{"num_hidden_layers": 11, "hidden_size": 256, "num_attention_heads": 6, "num_key_value_heads": 6, "head_dim": 32, "intermediate_size": 1024, "vocab_size": 2048, "hidden_act": "squared_relu", "norm": "rmsnorm", "norm_place": "pre", "norm_eps": 1e-06, "positions": "rope", "rope_theta": 261000.0, "rope_fraction": 1.0, "qk_norm": true, "attn_scale": 0.177, "bias": "none", "tie_word_embeddings": false, "parallel_block": false, "extras": ["local attention windows", "exclusive self-attention", "value residuals", "learned residual scales", "capped logits"], "init": "uniform", "init_std_qkv": 0.0408, "init_std_o": 0.0472, "init_std_up": 0.0408, "init_std_down": 0.0, "optimizer": "muon_variant", "learning_rate": 0.00616, "weight_decay": 0.055, "lr_head": 0.00549, "warmup_steps": 45, "schedule": "wsd", "decay_fraction": 1.0, "decay_shape": "pow", "final_lr_fraction": 0.0, "batch_tokens": [65536, 131072, 262144], "max_seq_len": 1024, "doc_mask": true, "train_tokens": 597600000, "max_steps": 4455, "dataset": "wikipedia_en"}
Each number is 500 + 40 x the weight over its row's rms, rounded and kept within 0 to 999. Layers, rows and columns count from 0. Numbers have three digits each. The size before them is the row's rms in percent of the matrix's.

# layer 6 MLP down (transposed), 1024x256, rms 0.0163, rows 103-128, columns 0-127
105:495464454589486441495525480494504520518490540497456529524444486473459549562407535439488501497498505527509528466550482508532469498474484457598522476502514493491528534571457511405462432547470565478553524450491448482484463526565429498474488500552467529477499467469534484521413456505530424464596473500419459490459552506546462427481476475556395475485526514523516516464497487466510509538488
100:554492537455552533464489461510527476475535489561483467511520552541537457464491563497485556526513470515583521497492474605541537521500441494453471482493566514596506531563481503567530460468500430450524506478451471503530441552419422553521495453497506511475504523523553440402496490550464551402474539556487591474500511491602437488489510480465465445505516506475498526471447496496505493521425
100:498499581507499486518471486535530482497495425565404502498529471471477454464535439494504644492446458424572488458510486507547437435543515541592497493565548538484543420485443537471453539458522534518466543432555498516449533468520489468482472436526556530503445481492466488540511513485644542520439486503462448484467513553556494601522481548448503499486560500528490532488522485534418516553494
100:533458492515488464420498559452481487523512502568479523471368431524593534493435529517526469535478551478542462504449447542523467442545586447568513473473450403454506470524485485449484460498522531423509485476489475524538525478430494518463469539451504514574506475493540512519484415528463535509594542474471450482483499546552491521398493472504440456550504487434539512448465486525487512479500
102:556448473559514484500578521489472510518505478504484482478537437462489537568524518510515479481495484475444513462503523532500421545505468523464474511534454470467488489590437502503467469489466437487469503514502441482455440459500449543481437573528472549481458461470475636456476426636479461525493494497493461514467460455517487465510523529460554477466521598531535552469538452495543489485515
108:567589493444577534525526574452387481523457544528495479520460558516483557430490521462456511476514493481466551468448460547464504522474543494481507565531531442543564530438497520536498452504571500521456479494485464507404485500449484457548442540421462508464558559523489557488435508460528540494508430429481500521513471465510472521479517488514521524475551511510483474550500521460571482496429
089:472442519495466544468557523472514443534457450492534498486519515531474540457440483497519469474527530440547504496477459510528463459569526507413490546444494522467581543500468427464392482509483450471516487584486525499467544516575544549516474516428523537502553547517546552533462562451521489507531567478489490466429537544470461502543531444510485480505492436550618453564490559483502532470533
095:465456447542551448445505539571456453500520517459533497467563512499479485495542603518550566444561516485572544557480507530557532460411502485553492512513410473447557591498504541511520455522424489535509446515423456445516541518467509527471493466521506451492506556492480544482552446543532518513512481511501477530562525468479441507498512528540465540488444443459506481507505466568398475471513
099:493451514487467455529487482469508464572436493530530486510420466521530481473515499521528504526526525447537521429451484554490450586553480533476460517503487444456487554483534483485491496527528545501510435534457480509517504554474514500456547495523524539390511517453545535529517506515537574515528530494533496534471478596445538488543578501422543468506542491522555503463512499487507561475508
100:489516549513611524480466439483545520413452496429455503552495504478413462394506514490471519464508524514473464525499485441459474548511523529534523497502465550503486562452451485522472531563462557511522476552507530549583488483514519479456476490477501484560414486466473499494499453476534520528442499531488427481524503451515498526490516423544558546496436502494474474455544436525476548442498
109:531459507533486488529530484582535486503533460490486516530514560479519554536495564483487564553521505367451547496504500445524487507460461532584465536523454476525483529487498566533479496477503566452464498505468481481447472606501471493505507510494521470551493435520512451429551491524479507547505501495603436551467529494496421468521485533574562459477535403551462489526499492517524533571509
094:569527484461454492602492468503550460485492512446526547511512524440506541493466532489482485568517532496546445504436487541497514512430432486449472546466453549454469467429488492465485483510441444495473457581564421513427569503493513524560467567519471509540494468501472508461481486535522506484512555510548443515470617478434408518561560533541534454488561456459450478505516512498400449520568
106:455565434472510536446512523580564521492464464535498461478522495532559489555478541577504431551455516550577466629555496484490473484532493482461504528571469516490571492531483492430528474465563518487473479444506473459558533448442460466539554499478446497456541522468524432441538528546487483496443490518579495568506523398465582531468500478485449393451519496462510525539518367518487519558500
104:624406547502488433476464462566592527520430468448456462510492474519488559445546531466462485556510490440463639581468531483525526498510534515465520532534486455492536435515537531496574468501554560519496450499525504564560509472548502511528508426456569515475508492488480491528553496513551503503474461479534478518521551491509539465469460484428505478411507455525503475533487440542462483515464
095:446515450490551485471522471497533526491498488520482500462490525504471507491533519415503534499583499543462514500472484486591522433469504472516487491503483569566539481539498496597543557500489453509457463506464502544483489541537479480631558524535549526521510525507564552416488494478561520504493518380471526522500504496450500484512523600483430566487574496523510493463490451510603507479511
096:488525440475491413448463399539556479443557490514475505496438555483556503512505436493420513502493489509526477521533475502469486475491497521539436487492536555520467469495519469509531425509485596510495521500509514563547433465529517463537547504523558522482539532567560516499523464459543453491447549504529490565529530461500499464512410470486566494469526524472439535434431546500487504548483
094:482530506496446511507497513467519509503523478528519533458492462493471549499478412450498441522428489442493516494461493469530485510504466499528484508530447502615578496485506512478561486625493430435465490477451471483544541510526542525427561435420512490464454510447514506519521450487515536576543531374521456481493496448539458442585458484508498475524479531563495435533531439501510522571475
099:560530509502485446456476518497494560465474549460481472552517517468381505439542556461514488466537512472478513481515421428494512494486497524458510563552487375524479502557443527484384500494517555470469538408457493548493475512522531463535521537489558474534418524449494499532537480507433528438453503465502608496530522576432510525498501468435507472438510463457486496457533533514453536481492
101:514520470568480477482446471492531560478614470543464490498507453492468565491486515538504499522472451491475462483543457508500487518539559513500465476458466547499514537415574517521476570514513500614450572470521512391559499453456494535511601488493569539444486484502461466525526491502535538555525543459496503514515516442459518554559520498496467446495547478482430467496434540504497550531551
101:449590478572523517553455400567515479377465510505499526510538425473561465491466567455504489570440488550430474440476449483535480510512511517519479596494491538546468445529512530449507501488463487545480448496530543528524452508476579532529500472539518505583498505507459526511496518570503430531531565520512534481475546493565586488554464475549481591464520439422492550466494456503491460492454
099:449370450453557447502469535465480463499553495515485529560507517573472531544500572493523515495525527533543499552525484433516490504477496506562594582515475485532481464500481473576481467494440486609508542583487439582516462511445448463500552522535479552453457524487509472483497537479585482509462450475523516512468495503541525444481533488480494476499463507522493458585492530485516527529464
101:468522516483462469472563505516476514511469503443522499482481504433526521515465508448481500486460421472448580428466482525541505450572585459379461502529499504551477543445506444506466531537520487594528483474519513481446583474504487410438529539508563458526487523490440484465492476497450439477451544501529490468487493527553473507494562532515571458491473496504492539524492517471555495498488
102:507494488509448473549506489493515518473519471412464521548437508455483527469484501531493464546424541557553508571449501432551456465457438522508507496518457508488532452499521468513560541466475516451479492515576490554544440515516569524489467543482533472446463517551487439532425503469502511538436567496556516604449560539474563419587567532491599445438508458547467517429549412555498449527497
097:461499534540477480497411451530499543549572519474470456464437518472464497487544439495465506561596479452433487516484546556507618457448536493534514466511490463449497497552539419487539512573453542547450526511491491537461436499556446449574482565486505545497477481559518559531499483535489455531483472500509547482543462461540494471416480518517475536470508532522533586515465564489474503520465
099:507546494483513505481500462510468485518525471507399515491471542570546486442512511529518558581417515510465539529494466565553465535499509428450453546556528521470528490509461456551573500523531505484467534474448424456513465490528501476493429494575505610462540434448426518486613527548506527406412559425572541499523520458552436514527495476548446532519566525460489542513484536489507407404496
097:421505485541489515537527521538434504465492533448538504505468520448529445501482458535494539505463486508489580464512495484485534530573481476434500539558451485537486565484465511516491517458504421529503492539479505505504477476494542555522517523466501465582491539517479517478517489514449550474535502553620432512535516435460546497613478470508491456522517472480520462477447521563444578513567
# layer 6 MLP up, 1024x256, rms 0.073, rows 104-128, columns 0-127
103:547509488451441472511480439552566461506532505543565510522543444555504518545496574556542436464536468484496473501543447498558549585500486471482464525509509489517483491440591517485523421528485439461517465504523515533480459500499410569529473476451469508452494478497536479445571520466469506459516474528487482541526486487576431542500536468467437507513561478478424464473461524419504515494502
108:461494518499430414494445460483521442517510499515560491500498488466476446582495448426420502443538520465543516445438500507538498513487520454476508464520505524381547516482469507422461528470474538421526425434420489429482526445430473532499522516540558493509516531502446532477506491462526500478507540533540566542535527458524506568483481486544487466498456465570484468456552474513474520491521
103:471509537456482500455544567506518478424443479522485528549484457524455550472527422497637568544548462486493492458490459517481492403427426531488542484462506522571475461523525493503487529595479477456484460517486530506501499483456414522504478546514495494497542564435483446569439530506513522439535477510550462460467556433494529532472482536407520453519443507489461448583520490503444514535479
102:546470522566432491527556490489530524556499560542536466577438513497513492541494476477520468534486535513480502555435433500533576470486497522498496465508477474429454535485433500553456442497479503542509519492527472423487494489487524470482549421468527484475505485480575455443512494555462431486529516468506509445552504476585588550537559532459452528483519488493467456528568439483489464502461
107:617484491541457537548507510533531437514502504577517513470463511515496512527489480518504535545561491465609461525406477449542551525542548485481478457559543515481527588462504517467541483494528529505497455470458534483571497456589499483540602492490498569525514540490480462470552527554440505555496557479494547444500509522517499472533451547574537497530535486554458476479401497455580532522579
081:440535464442500476496466437475483442583543484546528503518438467484512496545554531589460472556508526515492515520440524551370536515494519475543508547466467493474426511593506497617479514472438515432494500507515485515492594538435426493471604485459479488577531535471518529497432511520481526480467553488494504592563490506584485477540531555467533471499483491549490524444509414522510486495539
096:436560504458496481483524465476503525487463505513572541520454509534528527523548506473472503565498528468458515504449506450460533499520490483511576465446477545416524472537428477554491479552481506493463601497530497411472461471550493509547452502471561461596440515492515475509436559505504466499484527527518543499514480525514567439443512492480542482499470539564487516508519489504530503472564
103:488462445470452453467444545478483553490514549548480487529537532479512530533442454509491495514487514439419446525514468461487506553514523476520500450486511486522521555449504491515566519423532518546532556401497515481463435497455480483559540525511479530520493548440503531561508467488461482491501502475507513514550517494430572519481518522415427510493460456496459570514490538493564549408552
104:505481546485548575501527545508522492484436531548446500462526430550502526522525560537560508495473513514514510483525543531515515490469556496570546558493500453518492486531493568493506532540532528524471521509499450581545502420564520479513493470522407505470472508448535516482470480546525549514496504508465499515537561493465502471561517492515444487506469425501512532495529398519456503530518
106:519538462496563481530582540430534508501565444534437468477523543520484527589481518513549467490403527449435573465552526541519513517525457499478547501475514538562599482518499425509515505500587447527518511480416470436475511514484440414495545533479473571470546512593460467557542511517472426527528509558467480546474429538431418458470481536458498503442519477525436480455559490560463518464409
096:489454523463554544554480438430494448496394518518518458517518522511484458529547490488516480475540502503534528449457590501563492546471504519475519546529493562500538537518545465488515514525543571553527569456525502502479538506451617541456472559485589486498518474505505518497537481550517476576481523478563494479480460454475471541481450474493501491454523464501524537472577417611516454553541
108:514569496479550524467521493465509548452537474489524441501524453494491472488464574510529566400420496518428546587427458520459523532485474578495472487450518514526525432533443547473500534465488447469574483553496455466463517496473514504543471434481529483433504503514455475481544549505484529462525510482604504485532500461459475500505423496467486531515455495554477438518499446560453477475494
108:484497524470481570490405489526515463436515450501556513479509544476533536481547525547535493552463468532516500533558529483555507529497455479559542579537495498401511491520495437473482511474461529495528538457509519501527567549455516507571495460466519464505491450501546529496502466450539441534560472444465494494515455407520538489532507504511536535509511538523500495497514415539498492511544
102:470463555448484484458516554525515444470555379425555449516542508497445459472529479499499514473551481449474501496425513446534405508460506491441523538501531476564435493456530492543474560520464515538499496480538502501508533509564562499562378534574518455461530512473413467462547500467546478522490463565471423500597483448528541526452462433454490562496562514484490511511534530494532456463455
096:486502570533476468533463525446456462510521507503531512502477494546469497526496480564562510415492495565493452456498420457485494510590533531430504492401543510405437479497438493475428576569564506504506462590538450511532584520425560536406444496540469433476496491476558535509507502482449499528463547515498500485414502504536506544513575534493565474453539484519460534473498491441537490499506
088:492496532387561474490559572555452522479471450531525498464583523454499519492548511474475498544544542552539501498525556530490527442453515502523483521448495496468495514457489464563554475483447524490468597481456480476486473502470486511484541575589527489508559553553487506441430511508494478492490444532470553559484468513457526582496510515522550519427542509479491479517564496503493501478575
102:458548546477562555467528578523525443513471489575554524443441543512551472500499549493486512479519567498491487461515579454564514424444550446530469503502534557450500452443483581509451520493529488458490383495486494517495467499546386508564433514539488432520504476488477589581500494478532433523440549461454512539431512494508531494542487535537515540464525494532456475533466467585520387493500
097:533517533495498487484535472506529448476578501505483493527520525508541480534548475515460551488485565431521396500501535486480551537445529555501533559498443476495494485501555504513535489459516473455419410584538545467453517469526464495486430510562533542569573517426511495488483437476450526548482480516489540452538484507540460460561521511533530452583454470558518442428499473518529486499568
098:564545456424487518553465509470498548543432462498563466524514427549452563518449467486533513521517515412528502517508560453486581496576466476488498446507484473560494483471518429532450457557478477464493550485407507494556547597445483520475495486492447565433513573525464505515486512432506552529557467514414456506460486534496492528553521482514520466435451551446554518515542527507487550528503
093:583490526528464504470531501458519528516533487487526524488513489595530506462449424518524530504501441499460488468431546472524498531509530558474477466535494520538529428438557540442526471462510518349495507445533520551470488530548520559530396572522504555476486460508431570434580452517506493502528460431506412500550537511462430524417476488469512540452562515501477449478510478542448502470531
102:527464490541447457475502466413505469481478489475438506480513513557488500544552604477530484496525421481478489459550445469590524440506512590531473476484468521501466566450492553532445473482528502485484444504494438510532492505535504485496467491450425556557528494526544441449555527493525509547524552516511560567577530401520469464480500452455504456527484485551423587521486493466506509491525
097:466597536437525514527566524511493540526544497493477513491449564486500518491461479491488514505500541521507510480477539516544517453486534549502499499479487501519544467511534484523555441510557521559518517559451490495475479429481493611490486576539512473547499538525534563476553522528453549559505509496518497494499518488484484518470488516442479462453490563509583496454496563539484509480476
091:575489510445559535571520509508498473507550537577483535557413597522561465512538531485474471510493513507561455487435460506540494503603528483520500453550421487479519532541504572570457549494534490521499479457509538427506413426463576508454454401566486583506487539457586463538479476451558508498500565524464518506534539543489511506541547513498548485524423412486457477495448472489510481540528
104:476468482477520442583449428500415500474464458538589468535479496502487556515577428511517480528457449483520475517523458507416495463489461519580553448448596516497507549474529501510525464501506526415502465554476521529521457490478510544532439488423499507535522465498565466506510590551558516496492457527519492533505444589502508508452490544506474514501589528527471439440515452497514477527477
091:465483497510492495594555515522485619482457453501462532508447523441489476521521477493448532464467497504517502494475521528474465535507488458425506516484513462511495521539461501447486457431488502520507492518492513583536493577560464510504405521499551577421430483529480541506535515443512498495551504572517509482560507426498573578531527495485521541491549505497467432526462498557443457506521